Part of a small language model's weights.
Size: width 256, MLP 1024 squared ReLU, 10.5M parameters.
Training: a variant of Adam for these matrices, 342M tokens, 5466 steps.
Each number is 50 + 12 x the weight over its row's rms, rounded and kept within 0 to 99. Layers, rows and columns count from 0. The size before them is the row's rms in percent of the matrix's.

# up: layer 5 MLP up, 1024x256, rms 0.0262, rows 563-615, columns 0-63
# down: layer 5 MLP down (transposed), 1024x256, rms 0.0204, rows 563-614, columns 0-63
up563 113:45 53 64 48 36 61 30 45 43 50 42 48 52 47 55 77 40 63 55 34 51 59 44 44 58 48 51 45 40 41 51 63 51 66 50 61 33 49 43 58 38 58 49 40 61 70 56 48 48 42 63 52 58 56 40 44 69 29 34 50 51 55 63 56
down563 113:51 21 51 63 52 52 50 56 55 52 40 54 48 70 50 55 47 27 73 63 48 50 63 47 44 53 47 46 37 63 37 51 62 49 34 51 39 46 62 61 60 48 42 65 52 56 33 47 36 51 55 41 47 32 59 62 52 38 72 67 59 63 52 65
up564 098:75 35 44 61 54 61 63 41 69 54 52 48 50 73 63 68 37 38 49 54 62 39 39 55 57 60 56 44 51 77 34 33 41 56 34 51 49 47 81 39 57 42 36 46 52 83 62 66 56 41 39 63 74 37 51 47 54 38 43 32 55 58 29 52
down564 096:36 64 57 68 46 37 45 48 48 44 53 41 36 23 45 44 61 45 56 38 70 56 55 59 44 55 44 46 47 38 59 86 44 41 35 46 56 58 51 43 56 42 53 62 44 43 54 49 41 63 50 45 56 37 28 43 38 41 45 69 42 54 49 78
up565 084:30 46 41 14 50 43 42 39 55 48 39 74 70 36 61 68 73 53 38 42 48 24 53 44 60 30 63 45 32 57 48 49 66 41 55 50 54 41 34 26 20 47 45 65 55 64 60 43 56 33 44 76 36 64 51 26 34 44 37 50 71 52 60 64
down565 085:51 39 41 41 57 35 67 36 46 62 47 55 52 41 61 55 43 57 55 32 50 71 48 46 38 64 30 40 75 53 59 59 74 58 53 28 24 58 50 40 30 65 53 52 42 55 36 57 74 59 26 41 63 33 57 45 40 71 37 41 37 41 28 58
up566 105:47 48 31 56 47 62 42 15 65 64 45 57 39 59 34 54 58 55 65 54 56 54 53 43 53 41 54 47 32 33 53 43 49 43 54 48 32 59 54 69 59 70 43 50 52 61 55 55 49 66 70 56 42 39 56 61 46 45 54 46 56 54 49 49
down566 100:43 56 68 56 44 56 67 58 30 54 49 55 54 42 26 46 60 57 50 45 29 81 56 43 59 52 50 43 60 52 62 64 43 33 44 55 60 48 51 32 45 34 44 62 50 39 52 27 70 52 46 30 71 59 61 82 43 59 64 58 61 41 61 54
up567 104:56 70 58 46 44 65 53 48 47 60 35 37 78 39 52 51 66 62 56 41 56 56 54 60 60 66 45 44 51 47 40 61 34 32 41 74 55 59 66 71 55 35 50 50 66 65 54 55 33 36 53 30 55 65 54 69 29 56 40 29 53 57 49 55
down567 103:49 59 63 63 46 61 39 46 52 48 65 75 54 58 62 64 50 39 43 48 52 32 38 50 45 65 47 58 46 64 69 38 54 61 55 59 54 59 31 44 37 85 63 46 51 50 61 48 60 58 54 53 54 63 65 55 53 39 36 63 47 72 55 52
up568 099:48 39 45 52 45 49 47 60 49 54 45 77 57 48 67 54 53 58 55 35 58 50 47 45 54 45 40 32 36 60 54 47 55 46 50 51 80 54 52 49 38 70 33 30 60 53 51 35 30 48 54 64 48 47 54 34 53 49 24 67 50 48 49 21
down568 098:43 54 82 37 38 58 50 60 52 52 53 35 54 68 38 76 46 59 76 65 49 46 66 46 28 55 70 37 34 57 55 51 49 61 50 72 39 48 54 57 65 48 52 53 28 54 49 54 61 64 46 54 43 50 53 20 34 53 54 51 48 38 57 41
up569 108:76 35 51 56 44 69 50 52 47 59 51 41 69 42 96 51 46 60 63 39 62 53 57 53 30 28 50 46 60 41 47 40 59 51 53 49 71 45 39 63 53 62 28 68 68 59 42 42 54 50 53 58 77 61 26 35 47 48 60 54 60 63 49 34
down569 112:51 60 48 55 41 51 40 37 57 58 30 59 54 53 49 55 35 41 52 45 46 18 18 48 48 58 42 60 50 45 36 32 61 60 49 47 67 57 55 60 35 43 57 73 54 47 42 32 37 41 44 42 23 54 39 69 47 44 42 63 53 58 53 38
up570 096:51 58 60 52 51 38 50 56 61 46 59 44 52 47 52 42 46 59 62 38 49 39 57 48 34 50 44 21 43 57 42 45 55 64 52 57 46 29 38 61 40 45 58 54 30 32 62 88 47 53 50 45 51 52 68 61 68 56 57 69 57 66 57 47
down570 096:59 65 37 35 46 62 58 38 35 50 50 50 52 52 66 61 52 56 49 78 39 63 58 45 34 63 63 57 62 48 72 53 45 57 46 37 57 53 50 45 63 41 38 39 34 57 58 28 56 46 53 46 46 38 30 45 65 40 41 37 34 30 53 64
up571 094:46 66 57 43 46 41 54 16 48 53 51 42 59 47 50 62 66 56 47 49 49 66 48 40 45 44 70 63 53 45 30 68 48 62 46 43 44 23 43 49 43 58 55 36 74 53 64 54 48 36 57 45 48 52 47 35 44 45 53 36 60 50 52 44
down571 101:32 30 76 48 74 60 57 68 31 68 51 45 47 46 64 65 31 46 76 53 39 45 52 48 47 63 15 37 66 37 65 54 49 38 79 54 42 58 40 38 52 59 46 64 32 45 62 45 40 54 41 41 42 51 66 49 46 54 48 32 44 38 65 48
up572 097:38 69 53 54 49 61 65 59 46 48 54 52 54 51 49 74 45 46 72 31 36 56 47 40 53 50 45 40 64 41 40 55 66 36 27 48 52 52 54 56 43 35 34 58 49 43 58 47 53 72 51 58 61 41 57 54 64 24 53 60 64 53 50 51
down572 097:48 57 56 47 48 53 56 39 53 53 34 61 48 47 41 16 33 46 45 47 51 53 57 66 79 47 64 48 54 60 44 41 45 46 52 61 47 49 78 54 60 20 62 66 48 75 46 34 63 52 53 47 60 43 54 48 39 52 30 43 41 64 53 52
up573 090:62 63 50 54 62 54 72 46 24 63 35 36 46 56 57 68 33 41 45 65 31 32 41 56 56 62 68 80 63 66 50 47 52 51 27 37 77 40 33 43 51 39 46 47 40 40 38 50 39 63 52 43 58 59 43 53 36 48 42 58 54 60 71 68
down573 088:37 48 81 59 53 60 26 72 60 56 65 68 71 31 50 55 58 42 45 63 41 60 55 51 38 39 55 21 64 45 69 48 60 54 50 43 22 39 61 32 39 37 51 60 67 50 53 49 54 48 34 54 39 44 49 29 67 57 47 31 61 63 23 33
up574 101:82 65 43 43 47 56 44 43 61 25 56 62 36 54 60 53 37 75 49 84 51 27 69 42 48 56 43 38 66 56 46 55 43 51 32 72 40 42 54 56 58 58 53 50 41 47 51 60 44 67 62 42 40 34 36 52 55 50 52 39 56 40 60 56
down574 093:58 63 48 42 43 54 50 25 57 60 68 58 42 29 33 53 59 55 57 57 45 46 46 46 48 46 38 49 48 40 56 50 57 55 52 30 49 64 63 33 38 43 53 52 68 37 81 52 39 48 48 54 32 16 48 69 40 48 78 33 57 48 54 23
up575 102:32 46 43 55 37 60 42 65 57 40 37 44 73 44 74 64 52 56 46 55 41 49 25 58 38 47 51 61 62 52 43 49 42 39 53 42 47 61 53 49 58 75 52 51 46 57 47 38 59 57 77 47 45 48 56 76 46 35 51 58 74 28 70 60
down575 099:61 64 38 35 67 72 52 30 49 43 46 68 34 49 26 38 47 40 72 46 54 39 72 47 66 41 47 47 56 64 45 45 60 58 56 25 71 45 49 37 48 59 66 51 52 58 34 76 67 30 29 66 44 39 79 45 63 40 39 65 54 44 35 36
up576 084:42 40 52 28 29 60 38 63 22 56 33 46 41 52 78 66 53 58 82 36 47 52 36 65 52 59 48 44 58 60 42 64 49 57 39 48 51 67 48 56 36 61 41 67 61 31 44 32 54 39 38 45 86 46 41 50 46 60 55 59 42 48 50 43
down576 081:44 42 52 65 45 55 41 28 56 37 68 45 34 37 43 48 43 28 19 78 54 55 38 42 54 23 64 61 30 33 48 33 58 40 49 58 39 39 53 52 69 31 53 44 52 68 49 51 51 66 69 61 31 32 52 52 55 64 50 32 58 51 59 55
up577 109:45 50 47 48 47 65 44 31 39 26 34 58 67 28 81 49 63 61 59 43 58 59 56 55 60 31 46 36 43 59 47 48 49 69 44 28 50 56 41 54 53 63 44 41 52 69 71 66 43 43 64 19 52 53 36 52 54 64 68 41 59 74 64 66
down577 117:62 49 39 54 44 50 23 49 48 38 33 30 32 55 39 43 34 40 47 47 51 29 44 49 60 31 63 69 54 62 28 58 38 50 56 62 56 55 33 31 39 28 62 78 49 61 53 38 39 45 49 46 28 55 70 48 49 52 61 49 55 47 38 46
up578 103:54 35 43 37 62 38 50 45 47 50 39 61 69 52 55 69 44 52 48 58 54 47 36 41 44 38 40 64 68 57 58 47 60 69 68 39 49 45 53 51 49 43 40 45 54 23 66 62 23 48 51 39 47 61 70 46 55 40 32 41 35 50 73 32
down578 099:48 44 51 55 48 44 53 47 67 69 49 34 38 69 65 45 45 71 41 49 49 43 50 61 56 56 48 46 51 52 40 45 40 46 76 56 63 62 54 58 54 46 50 50 41 55 26 47 39 68 44 65 47 48 49 32 59 64 69 18 45 46 41 37
up579 096:59 53 58 49 49 62 46 42 68 52 47 52 35 60 46 44 42 58 44 53 36 32 55 58 56 40 36 68 54 26 56 57 48 56 35 55 43 25 52 59 38 53 55 61 44 44 31 62 32 50 59 36 60 57 25 63 58 43 45 43 49 44 49 42
down579 086:36 42 28 34 57 62 62 35 26 49 59 61 58 39 68 64 62 50 63 57 47 47 47 23 54 58 72 50 39 66 56 49 61 30 62 43 62 49 41 64 59 42 42 30 57 40 61 47 69 52 27 51 39 51 71 51 56 56 50 69 51 57 65 75
up580 092:26 39 28 42 45 58 70 48 44 56 48 73 71 35 57 53 65 60 81 49 52 48 52 32 62 69 65 39 40 58 35 52 53 58 37 37 54 70 61 70 43 58 55 45 62 33 60 42 69 45 72 48 32 54 61 66 54 48 54 74 39 74 43 61
down580 093:73 56 78 65 66 61 17 49 55 47 45 38 43 54 49 40 42 52 34 56 33 50 37 58 47 36 28 48 55 38 68 52 45 45 41 53 34 23 41 44 50 45 61 60 60 61 56 53 48 61 44 42 83 50 50 36 32 45 42 44 59 29 46 38
up581 093:41 42 25 46 63 44 42 58 44 04 47 37 59 48 61 56 48 51 38 47 31 52 48 60 51 71 63 38 36 57 53 49 70 43 49 44 36 51 49 34 65 19 33 64 37 47 58 61 39 49 35 69 40 73 68 67 52 70 44 45 46 60 51 45
down581 089:61 44 53 38 36 43 47 53 53 60 49 52 36 46 33 38 43 41 70 36 54 51 58 41 54 32 40 79 52 39 58 64 43 39 54 45 51 46 48 43 48 60 83 37 51 42 50 57 39 52 36 62 48 31 43 61 77 31 60 48 64 34 43 51
up582 098:48 45 49 47 39 60 49 42 43 56 56 62 63 56 59 40 57 47 46 73 50 37 57 39 67 43 65 60 79 57 48 77 56 60 37 51 63 54 64 43 54 42 50 40 66 67 62 60 60 36 79 46 51 56 49 57 53 28 49 54 52 49 38 35
down582 103:47 63 40 40 61 38 47 25 55 60 42 43 42 49 64 67 46 76 42 40 73 61 47 48 48 48 67 53 41 28 54 44 66 62 54 49 49 50 43 47 38 54 56 75 60 64 46 28 36 55 57 41 46 55 47 66 41 31 48 27 73 51 51 48
up583 111:46 24 61 38 47 31 30 81 51 26 54 58 53 37 72 48 59 51 49 67 59 61 34 54 58 51 42 67 44 59 32 56 54 48 21 57 38 42 65 43 55 67 77 51 66 49 58 68 54 43 66 56 55 63 47 74 85 37 39 51 60 77 31 56
down583 112:64 49 53 52 39 54 57 55 31 61 54 56 39 46 60 45 52 39 31 43 63 79 17 46 37 66 45 45 54 68 61 76 59 59 29 46 58 50 59 59 37 38 45 57 52 22 52 64 38 44 54 53 46 60 38 37 75 56 47 57 38 54 50 55
up584 094:53 31 74 56 55 42 62 41 40 55 48 53 59 53 33 53 66 39 25 47 18 59 65 30 49 58 52 48 71 36 31 42 61 36 68 71 41 56 56 64 60 53 40 27 48 57 36 70 25 63 51 47 42 59 40 39 39 47 74 40 34 48 68 61
down584 094:63 26 49 25 42 48 30 60 53 23 41 37 46 44 76 37 74 49 61 48 42 59 36 83 77 53 62 58 48 73 57 60 48 51 38 47 52 68 66 49 47 37 61 65 72 72 48 27 65 47 37 36 59 64 44 35 48 61 23 62 42 66 47 52
up585 096:50 68 31 65 58 54 59 37 74 33 63 57 48 55 56 43 38 62 26 58 51 27 36 45 47 55 62 49 36 61 56 33 43 44 78 55 68 31 59 79 65 63 60 37 44 57 49 51 47 38 27 42 46 75 28 61 60 56 45 51 42 34 40 41
down585 094:54 50 41 48 31 39 31 55 32 65 45 59 61 56 35 47 61 50 70 37 42 66 71 68 45 46 55 49 83 35 50 76 39 55 35 52 41 65 43 45 61 58 58 55 25 18 40 51 43 55 54 58 57 54 52 47 53 43 72 38 68 55 23 46
up586 101:48 46 39 52 39 46 40 75 59 58 53 39 58 49 44 42 34 45 51 37 59 59 56 64 41 46 73 62 42 37 50 56 55 57 58 59 50 46 52 61 56 31 79 47 30 62 29 53 44 52 60 41 65 60 62 57 42 41 51 45 62 50 30 39
down586 099:52 53 52 38 42 27 47 43 35 52 64 51 28 40 52 58 50 57 76 57 52 51 72 39 39 62 38 56 71 48 45 39 57 64 47 45 48 28 53 54 50 43 50 67 56 28 75 48 65 18 50 64 38 49 46 49 31 59 63 62 47 56 64 29
up587 097:62 55 54 41 55 53 54 55 57 33 47 50 35 67 68 50 59 29 49 17 44 34 62 50 54 43 76 37 66 63 72 63 50 27 23 49 25 56 42 48 25 58 68 49 53 58 62 49 40 33 44 34 44 62 55 71 39 31 43 45 52 73 54 59
down587 098:40 71 53 45 79 45 81 15 35 35 48 38 64 41 44 45 53 29 57 65 43 43 58 44 51 65 36 45 30 35 28 41 42 45 53 43 50 48 46 46 54 43 50 19 54 38 60 53 37 59 64 50 41 41 58 46 59 65 63 50 51 43 42 42
up588 093:60 42 22 34 36 42 57 52 36 46 43 36 64 55 67 55 43 61 63 38 57 44 52 43 56 60 57 50 49 59 38 66 55 38 40 60 55 56 45 43 24 54 40 50 38 40 54 39 40 47 46 24 57 76 33 48 51 48 37 26 55 59 49 44
down588 085:47 38 64 54 76 38 54 56 44 48 74 40 53 52 24 46 46 36 26 56 65 48 64 62 37 42 38 60 44 38 64 46 35 65 53 36 27 68 69 37 60 37 70 64 52 51 58 49 67 71 42 57 30 36 83 47 63 57 61 37 37 42 66 49
up589 105:53 42 44 45 52 58 51 58 43 55 51 54 51 42 48 41 38 56 53 51 30 46 27 67 41 35 38 47 41 38 54 53 42 47 32 38 34 45 44 44 26 54 55 60 83 51 39 44 25 52 41 58 51 69 66 29 49 49 49 47 49 39 71 68
down589 100:43 69 45 50 39 38 32 56 28 30 55 55 69 57 29 55 58 48 67 57 55 57 60 27 78 48 45 58 62 47 54 49 35 41 38 54 65 71 42 50 62 55 58 50 34 78 38 58 54 53 62 31 45 49 46 51 53 10 59 57 49 57 58 43
up590 097:56 58 49 54 53 58 43 48 53 53 43 34 28 41 32 57 63 36 53 43 55 46 65 43 63 18 44 56 63 45 49 69 71 70 35 68 34 49 51 73 19 52 45 39 77 68 45 43 35 28 46 38 57 44 68 52 36 49 49 57 42 42 74 57
down590 096:50 51 63 42 48 53 53 48 67 38 49 67 46 39 64 44 76 75 37 59 51 58 44 53 54 64 45 46 27 47 41 46 62 49 68 53 67 47 67 28 51 69 32 47 63 32 52 76 73 55 42 63 38 40 42 55 61 45 50 47 79 53 59 49
up591 090:47 49 68 30 66 34 71 65 67 57 34 40 33 36 58 52 68 46 41 50 62 34 39 61 62 44 46 44 47 50 67 44 64 63 55 72 61 34 54 57 72 60 49 57 56 57 42 42 50 33 47 39 56 57 53 45 55 58 43 51 60 54 68 53
down591 088:56 41 57 38 55 38 44 41 46 38 48 66 51 52 64 58 54 60 37 52 65 40 57 60 51 40 47 48 33 47 36 42 34 58 38 52 51 40 72 38 50 57 69 40 32 32 35 55 76 55 58 34 57 37 45 36 55 46 50 52 48 49 31 56
up592 098:39 65 62 55 62 59 58 46 61 67 68 33 52 57 54 61 46 41 44 70 39 44 66 61 55 51 54 29 30 47 43 50 57 43 63 54 82 43 64 57 36 40 23 63 73 67 52 33 68 59 47 58 58 43 53 42 69 50 42 49 45 58 67 51
down592 098:45 64 30 64 57 33 47 38 34 36 45 43 55 58 66 49 60 49 47 37 53 58 56 53 48 55 56 50 54 53 39 51 51 35 53 48 51 52 49 57 62 48 36 33 42 22 53 65 35 61 69 45 45 44 49 52 46 25 52 28 58 69 54 61
up593 112:68 27 52 51 51 42 73 76 50 52 24 64 49 62 80 57 29 64 48 34 44 50 60 64 68 16 50 44 52 45 33 33 62 39 44 79 46 51 52 46 41 56 63 59 45 47 57 37 60 32 60 42 60 56 38 58 56 50 57 59 64 79 40 52
down593 108:56 61 42 58 49 18 30 50 61 46 50 51 36 53 39 53 74 60 46 65 60 45 51 53 58 62 32 52 36 39 57 45 66 39 54 40 66 32 51 35 66 35 48 46 73 37 52 42 50 66 42 34 41 43 57 47 29 43 71 70 53 48 63 55
up594 102:60 35 85 35 45 56 46 71 40 74 70 60 57 40 76 64 67 39 64 51 76 52 26 46 36 47 39 45 57 46 44 60 37 45 53 54 43 56 48 58 43 48 48 47 54 45 54 66 52 57 71 50 47 66 61 27 39 49 47 35 57 61 38 48
down594 110:29 53 35 62 65 58 55 46 48 36 50 44 61 40 50 39 41 48 70 28 51 57 56 70 47 58 58 35 30 60 48 64 54 50 46 50 44 48 66 45 50 40 40 54 39 71 71 73 61 47 45 47 49 50 58 55 37 56 77 26 55 55 41 54
up595 098:38 57 56 49 59 56 64 43 45 36 52 44 64 40 55 49 30 66 52 63 51 59 39 67 50 65 69 62 41 41 49 41 53 42 42 47 49 37 70 70 64 29 42 51 32 38 39 48 44 63 55 44 58 62 75 42 45 48 12 45 74 47 52 56
down595 094:60 25 49 60 58 54 44 41 63 66 41 42 55 49 49 69 46 47 59 59 51 54 55 36 59 46 54 52 37 50 74 56 49 28 57 31 71 42 53 55 38 61 46 37 77 49 58 65 49 40 48 54 27 41 54 65 45 54 62 37 44 74 50 49
up596 100:45 51 51 48 52 77 70 44 51 50 75 50 41 42 31 33 34 56 45 36 32 47 65 37 52 56 70 29 46 54 43 41 55 50 55 57 51 36 54 53 46 81 44 50 40 43 47 81 46 46 42 39 48 54 44 69 29 62 62 67 56 50 64 48
down596 098:70 26 43 77 42 15 39 56 53 52 69 58 26 41 52 55 57 44 69 55 71 33 29 53 44 53 51 52 37 56 45 48 58 60 51 26 33 60 49 44 57 59 41 59 51 44 47 38 37 37 58 51 48 68 64 40 47 41 38 50 55 55 46 31
up597 098:52 46 54 48 62 54 71 41 65 59 64 43 56 52 58 56 65 51 43 62 54 50 57 38 39 74 35 44 56 69 41 54 37 39 53 54 73 36 51 64 45 54 45 56 67 35 46 42 44 24 65 46 59 44 55 43 48 59 50 47 63 58 67 35
down597 092:53 40 57 42 25 48 30 45 35 45 49 67 48 49 48 49 40 68 36 46 58 42 43 50 70 40 52 36 43 17 54 42 58 48 21 61 63 73 67 57 46 45 62 58 43 41 51 82 31 91 45 38 45 35 44 39 64 42 42 46 51 64 23 40
up598 106:42 36 46 58 20 42 46 52 41 60 43 45 59 66 56 59 41 35 41 60 69 49 55 63 61 29 50 67 55 68 45 63 69 47 28 46 57 49 53 43 42 41 41 62 41 55 71 65 57 52 61 30 59 63 55 48 63 34 49 43 35 70 51 48
down598 103:44 31 40 36 56 48 54 69 32 38 54 59 37 29 51 69 51 48 60 50 59 46 60 35 48 49 61 39 30 68 40 64 75 59 49 25 20 51 56 31 36 53 60 48 48 31 34 56 76 45 57 34 50 49 44 57 43 63 33 42 43 57 39 39
up599 102:52 41 61 55 55 62 34 32 33 49 40 61 50 36 57 67 63 40 55 51 47 51 42 56 62 24 67 55 48 49 41 64 74 39 41 58 59 20 37 48 46 56 50 63 79 42 58 44 37 42 65 43 54 70 59 37 39 37 48 47 46 63 39 54
down599 104:51 35 31 62 25 51 69 50 53 62 60 38 56 47 48 66 41 35 58 57 44 56 53 52 22 44 53 55 38 53 74 33 35 46 39 49 63 73 58 35 52 68 56 55 57 74 36 49 54 45 43 44 39 48 54 67 47 67 47 58 41 43 65 37
up600 103:76 52 59 42 48 73 55 58 73 36 61 62 55 35 41 45 48 45 53 42 55 15 48 49 45 62 39 65 39 50 49 41 56 55 53 43 66 01 48 33 38 49 41 54 64 53 54 46 33 41 68 67 61 77 51 67 72 57 32 45 93 41 49 54
down600 097:46 69 47 69 68 47 49 44 37 38 57 51 39 37 46 21 58 42 56 33 54 63 37 58 60 58 41 60 71 36 63 46 32 65 44 25 76 50 20 45 58 50 52 61 45 64 38 42 49 38 62 58 44 37 62 53 44 50 57 66 61 38 59 40
up601 094:48 44 42 63 58 43 54 68 57 56 57 61 50 59 53 66 39 42 52 39 54 50 35 56 38 44 51 65 27 63 20 51 56 34 44 27 52 58 66 47 62 54 71 49 56 29 57 36 41 50 54 24 48 59 50 58 40 50 54 78 49 78 66 57
down601 099:58 45 47 71 64 67 56 52 60 79 60 46 62 52 47 60 43 39 34 45 53 61 46 47 56 43 34 54 34 41 48 52 57 57 44 49 54 62 41 34 57 59 76 41 66 39 59 50 58 53 56 42 47 47 46 45 15 52 34 52 44 50 71 51
up602 108:63 61 60 31 43 57 58 53 66 35 60 63 58 32 45 42 53 69 52 61 55 60 53 63 47 53 52 57 30 50 42 18 52 39 38 70 37 62 56 45 57 48 52 77 34 48 45 47 51 47 54 68 48 70 33 41 59 47 54 57 74 39 80 43
down602 106:64 53 50 57 62 56 38 55 63 56 35 41 52 56 41 37 59 61 51 52 71 70 47 60 72 65 36 66 61 29 62 30 60 38 47 46 53 44 49 46 47 39 55 42 53 48 54 53 33 40 62 71 55 43 60 51 23 46 46 70 29 59 47 45
up603 116:54 50 50 33 30 44 60 45 42 40 39 51 43 35 51 51 59 55 59 66 46 53 23 56 37 64 53 60 52 41 59 39 62 63 62 54 58 61 57 47 57 62 31 47 71 49 45 54 48 56 52 31 61 53 39 73 45 46 51 45 40 56 52 47
down603 121:50 55 54 62 58 48 41 23 61 45 39 43 49 61 69 49 33 44 34 36 46 28 58 40 62 44 61 41 48 65 36 46 56 48 36 52 73 44 55 40 34 32 58 68 45 52 54 43 44 35 58 46 31 60 63 60 40 61 50 28 59 68 62 61
up604 091:53 54 38 56 53 49 54 53 28 47 59 46 39 32 38 58 65 55 52 74 66 62 37 40 53 46 71 62 53 68 43 62 63 53 39 60 31 53 85 67 52 58 54 68 64 45 71 46 39 42 58 56 38 61 64 65 48 44 38 49 30 72 73 48
down604 089:57 58 51 30 35 54 29 61 62 26 49 31 63 52 50 45 51 69 31 47 52 46 55 70 63 52 44 33 49 39 56 41 42 47 44 48 59 40 32 44 62 41 32 39 32 40 32 54 10 59 56 44 55 55 43 34 60 49 39 58 45 55 41 37
up605 091:35 65 57 52 60 51 36 37 51 62 43 26 47 76 62 47 49 51 56 58 46 50 49 64 50 39 55 59 54 48 51 53 43 46 34 33 51 49 48 52 40 61 49 53 64 51 44 45 46 38 48 43 66 55 56 63 57 48 62 34 58 42 38 52
down605 089:39 53 51 45 61 58 58 33 40 46 44 72 37 48 39 48 62 46 53 65 46 43 55 35 63 61 52 40 42 12 63 41 48 37 48 39 48 60 62 36 53 47 53 47 34 66 45 42 35 49 62 47 56 51 48 43 56 29 53 51 60 57 48 29
up606 108:39 42 58 58 65 66 32 61 62 27 63 55 61 63 69 72 31 56 60 41 58 38 35 50 44 63 38 37 63 60 35 49 57 53 68 66 40 39 57 48 58 57 52 52 53 35 34 47 40 36 48 60 32 56 41 60 53 52 65 61 54 56 66 45
down606 110:52 43 62 50 42 40 60 40 63 42 51 17 58 48 50 43 62 45 42 55 51 53 50 38 68 38 38 63 57 36 49 69 66 66 53 55 78 24 42 65 45 36 36 65 40 53 51 65 64 69 53 33 58 46 67 52 43 44 63 42 62 52 62 44
up607 105:59 43 64 24 50 38 48 41 48 36 63 44 50 28 66 69 50 44 45 39 48 54 54 53 29 45 61 57 47 58 47 63 73 51 51 52 45 41 45 44 60 35 50 58 61 33 57 49 53 59 62 21 54 65 52 40 35 31 49 39 43 58 74 43
down607 108:39 65 61 47 47 46 38 54 46 31 53 42 53 42 28 51 55 60 66 30 38 73 58 60 35 56 47 49 51 48 65 49 64 50 26 50 44 44 56 57 65 45 69 61 50 52 45 22 49 37 57 53 49 57 37 47 38 44 75 70 64 62 45 59
up608 088:43 49 50 44 31 35 67 67 26 39 38 24 50 51 49 65 58 44 57 34 48 60 34 39 30 44 34 80 45 55 46 61 37 40 57 72 74 47 54 61 37 52 46 49 67 64 25 59 34 54 37 36 65 44 43 22 49 48 50 41 50 54 48 59
down608 096:46 54 27 38 60 36 43 33 78 41 55 59 57 48 60 50 47 52 65 49 49 66 71 40 54 44 43 47 30 30 60 37 59 30 47 36 35 46 71 69 69 48 32 42 48 42 51 38 47 44 48 61 64 49 61 63 42 35 46 53 40 62 39 42
up609 091:35 50 56 18 36 84 49 51 61 36 36 68 33 51 55 61 54 73 66 65 70 49 67 40 38 35 50 42 57 59 48 63 56 50 56 42 47 49 40 55 42 60 58 55 47 57 73 66 71 60 58 54 61 46 60 65 43 40 56 74 47 54 40 49
down609 088:56 53 52 71 57 55 43 45 26 62 67 44 35 60 67 45 36 36 34 46 35 37 49 70 56 44 51 48 50 50 53 41 70 48 72 40 55 30 42 31 45 61 67 70 56 48 33 49 51 46 31 35 43 55 54 43 57 50 54 35 58 47 51 55
up610 085:55 34 43 29 30 45 58 39 53 52 56 45 58 48 68 57 45 69 34 54 57 52 46 68 71 54 52 69 41 50 50 34 51 58 57 52 69 55 50 39 47 44 51 26 52 40 45 70 54 35 57 35 64 38 27 56 45 47 34 61 59 50 56 38
down610 087:43 56 29 47 59 39 75 43 39 52 47 53 20 61 48 36 24 39 54 32 49 37 62 64 47 61 42 41 33 27 47 69 53 40 47 46 65 60 55 61 60 63 52 49 54 36 40 40 82 31 48 61 49 54 47 40 60 63 44 56 50 58 47 57
up611 096:65 44 65 20 56 65 68 25 50 45 52 56 61 41 78 41 41 57 51 59 51 56 61 42 48 54 62 54 59 56 42 57 45 67 82 61 51 32 48 45 49 53 52 59 46 56 55 61 44 64 52 19 53 47 50 44 31 37 45 40 46 41 51 42
down611 098:56 49 51 49 31 49 43 49 29 49 52 24 26 31 59 54 54 56 50 54 52 49 61 37 50 64 39 52 46 45 48 67 53 43 40 48 37 50 36 67 48 39 34 36 28 29 47 31 53 34 44 60 47 50 56 63 42 39 62 71 24 60 48 54
up612 092:54 63 51 63 54 45 43 19 49 58 52 38 79 60 57 65 46 38 62 59 44 60 41 64 49 40 44 35 33 46 71 51 72 55 64 42 30 18 67 45 49 50 59 31 62 30 29 64 67 81 49 34 53 58 51 46 41 59 54 47 56 65 57 41
down612 085:49 58 52 31 47 48 54 57 38 50 56 30 49 54 50 69 53 39 60 61 38 44 53 27 45 39 57 55 69 49 27 53 29 47 53 53 47 61 20 59 44 23 36 63 46 89 52 51 41 52 46 45 44 53 40 59 71 50 40 34 42 72 82 47
up613 116:57 67 39 25 69 57 44 23 51 31 40 42 55 30 79 60 46 67 43 37 63 23 46 50 52 41 51 37 60 62 37 38 64 50 57 51 60 49 51 47 59 47 61 58 60 47 25 51 16 48 48 31 45 56 31 39 60 49 52 59 61 51 66 59
down613 109:46 62 52 56 57 63 54 39 41 48 39 41 49 66 61 54 47 41 50 62 48 59 45 46 52 35 46 35 55 52 47 53 55 61 42 44 46 35 45 40 34 54 49 49 52 34 63 64 33 33 45 31 44 40 37 52 59 42 51 86 66 58 41 69
up614 102:51 47 56 32 37 52 46 44 61 49 58 54 39 50 59 49 64 56 23 74 48 62 46 74 49 59 46 58 26 51 39 27 37 48 69 41 53 58 74 49 51 41 58 49 51 44 52 38 42 56 77 38 49 65 42 39 67 47 36 60 56 59 17 21
down614 111:48 83 63 70 59 56 49 49 58 45 67 58 35 52 45 29 49 61 72 61 34 44 64 40 46 55 33 36 39 34 64 48 32 56 52 55 44 41 46 57 69 44 43 50 53 53 51 39 52 51 47 50 57 51 31 46 50 67 39 52 47 66 41 35
up615 095:52 30 43 42 35 60 59 61 37 39 35 53 39 42 65 59 63 69 56 52 45 54 60 51 37 36 53 44 65 63 40 55 44 41 55 63 68 33 71 71 40 65 47 49 66 58 44 54 39 48 63 32 43 50 60 45 45 36 22 52 40 33 58 42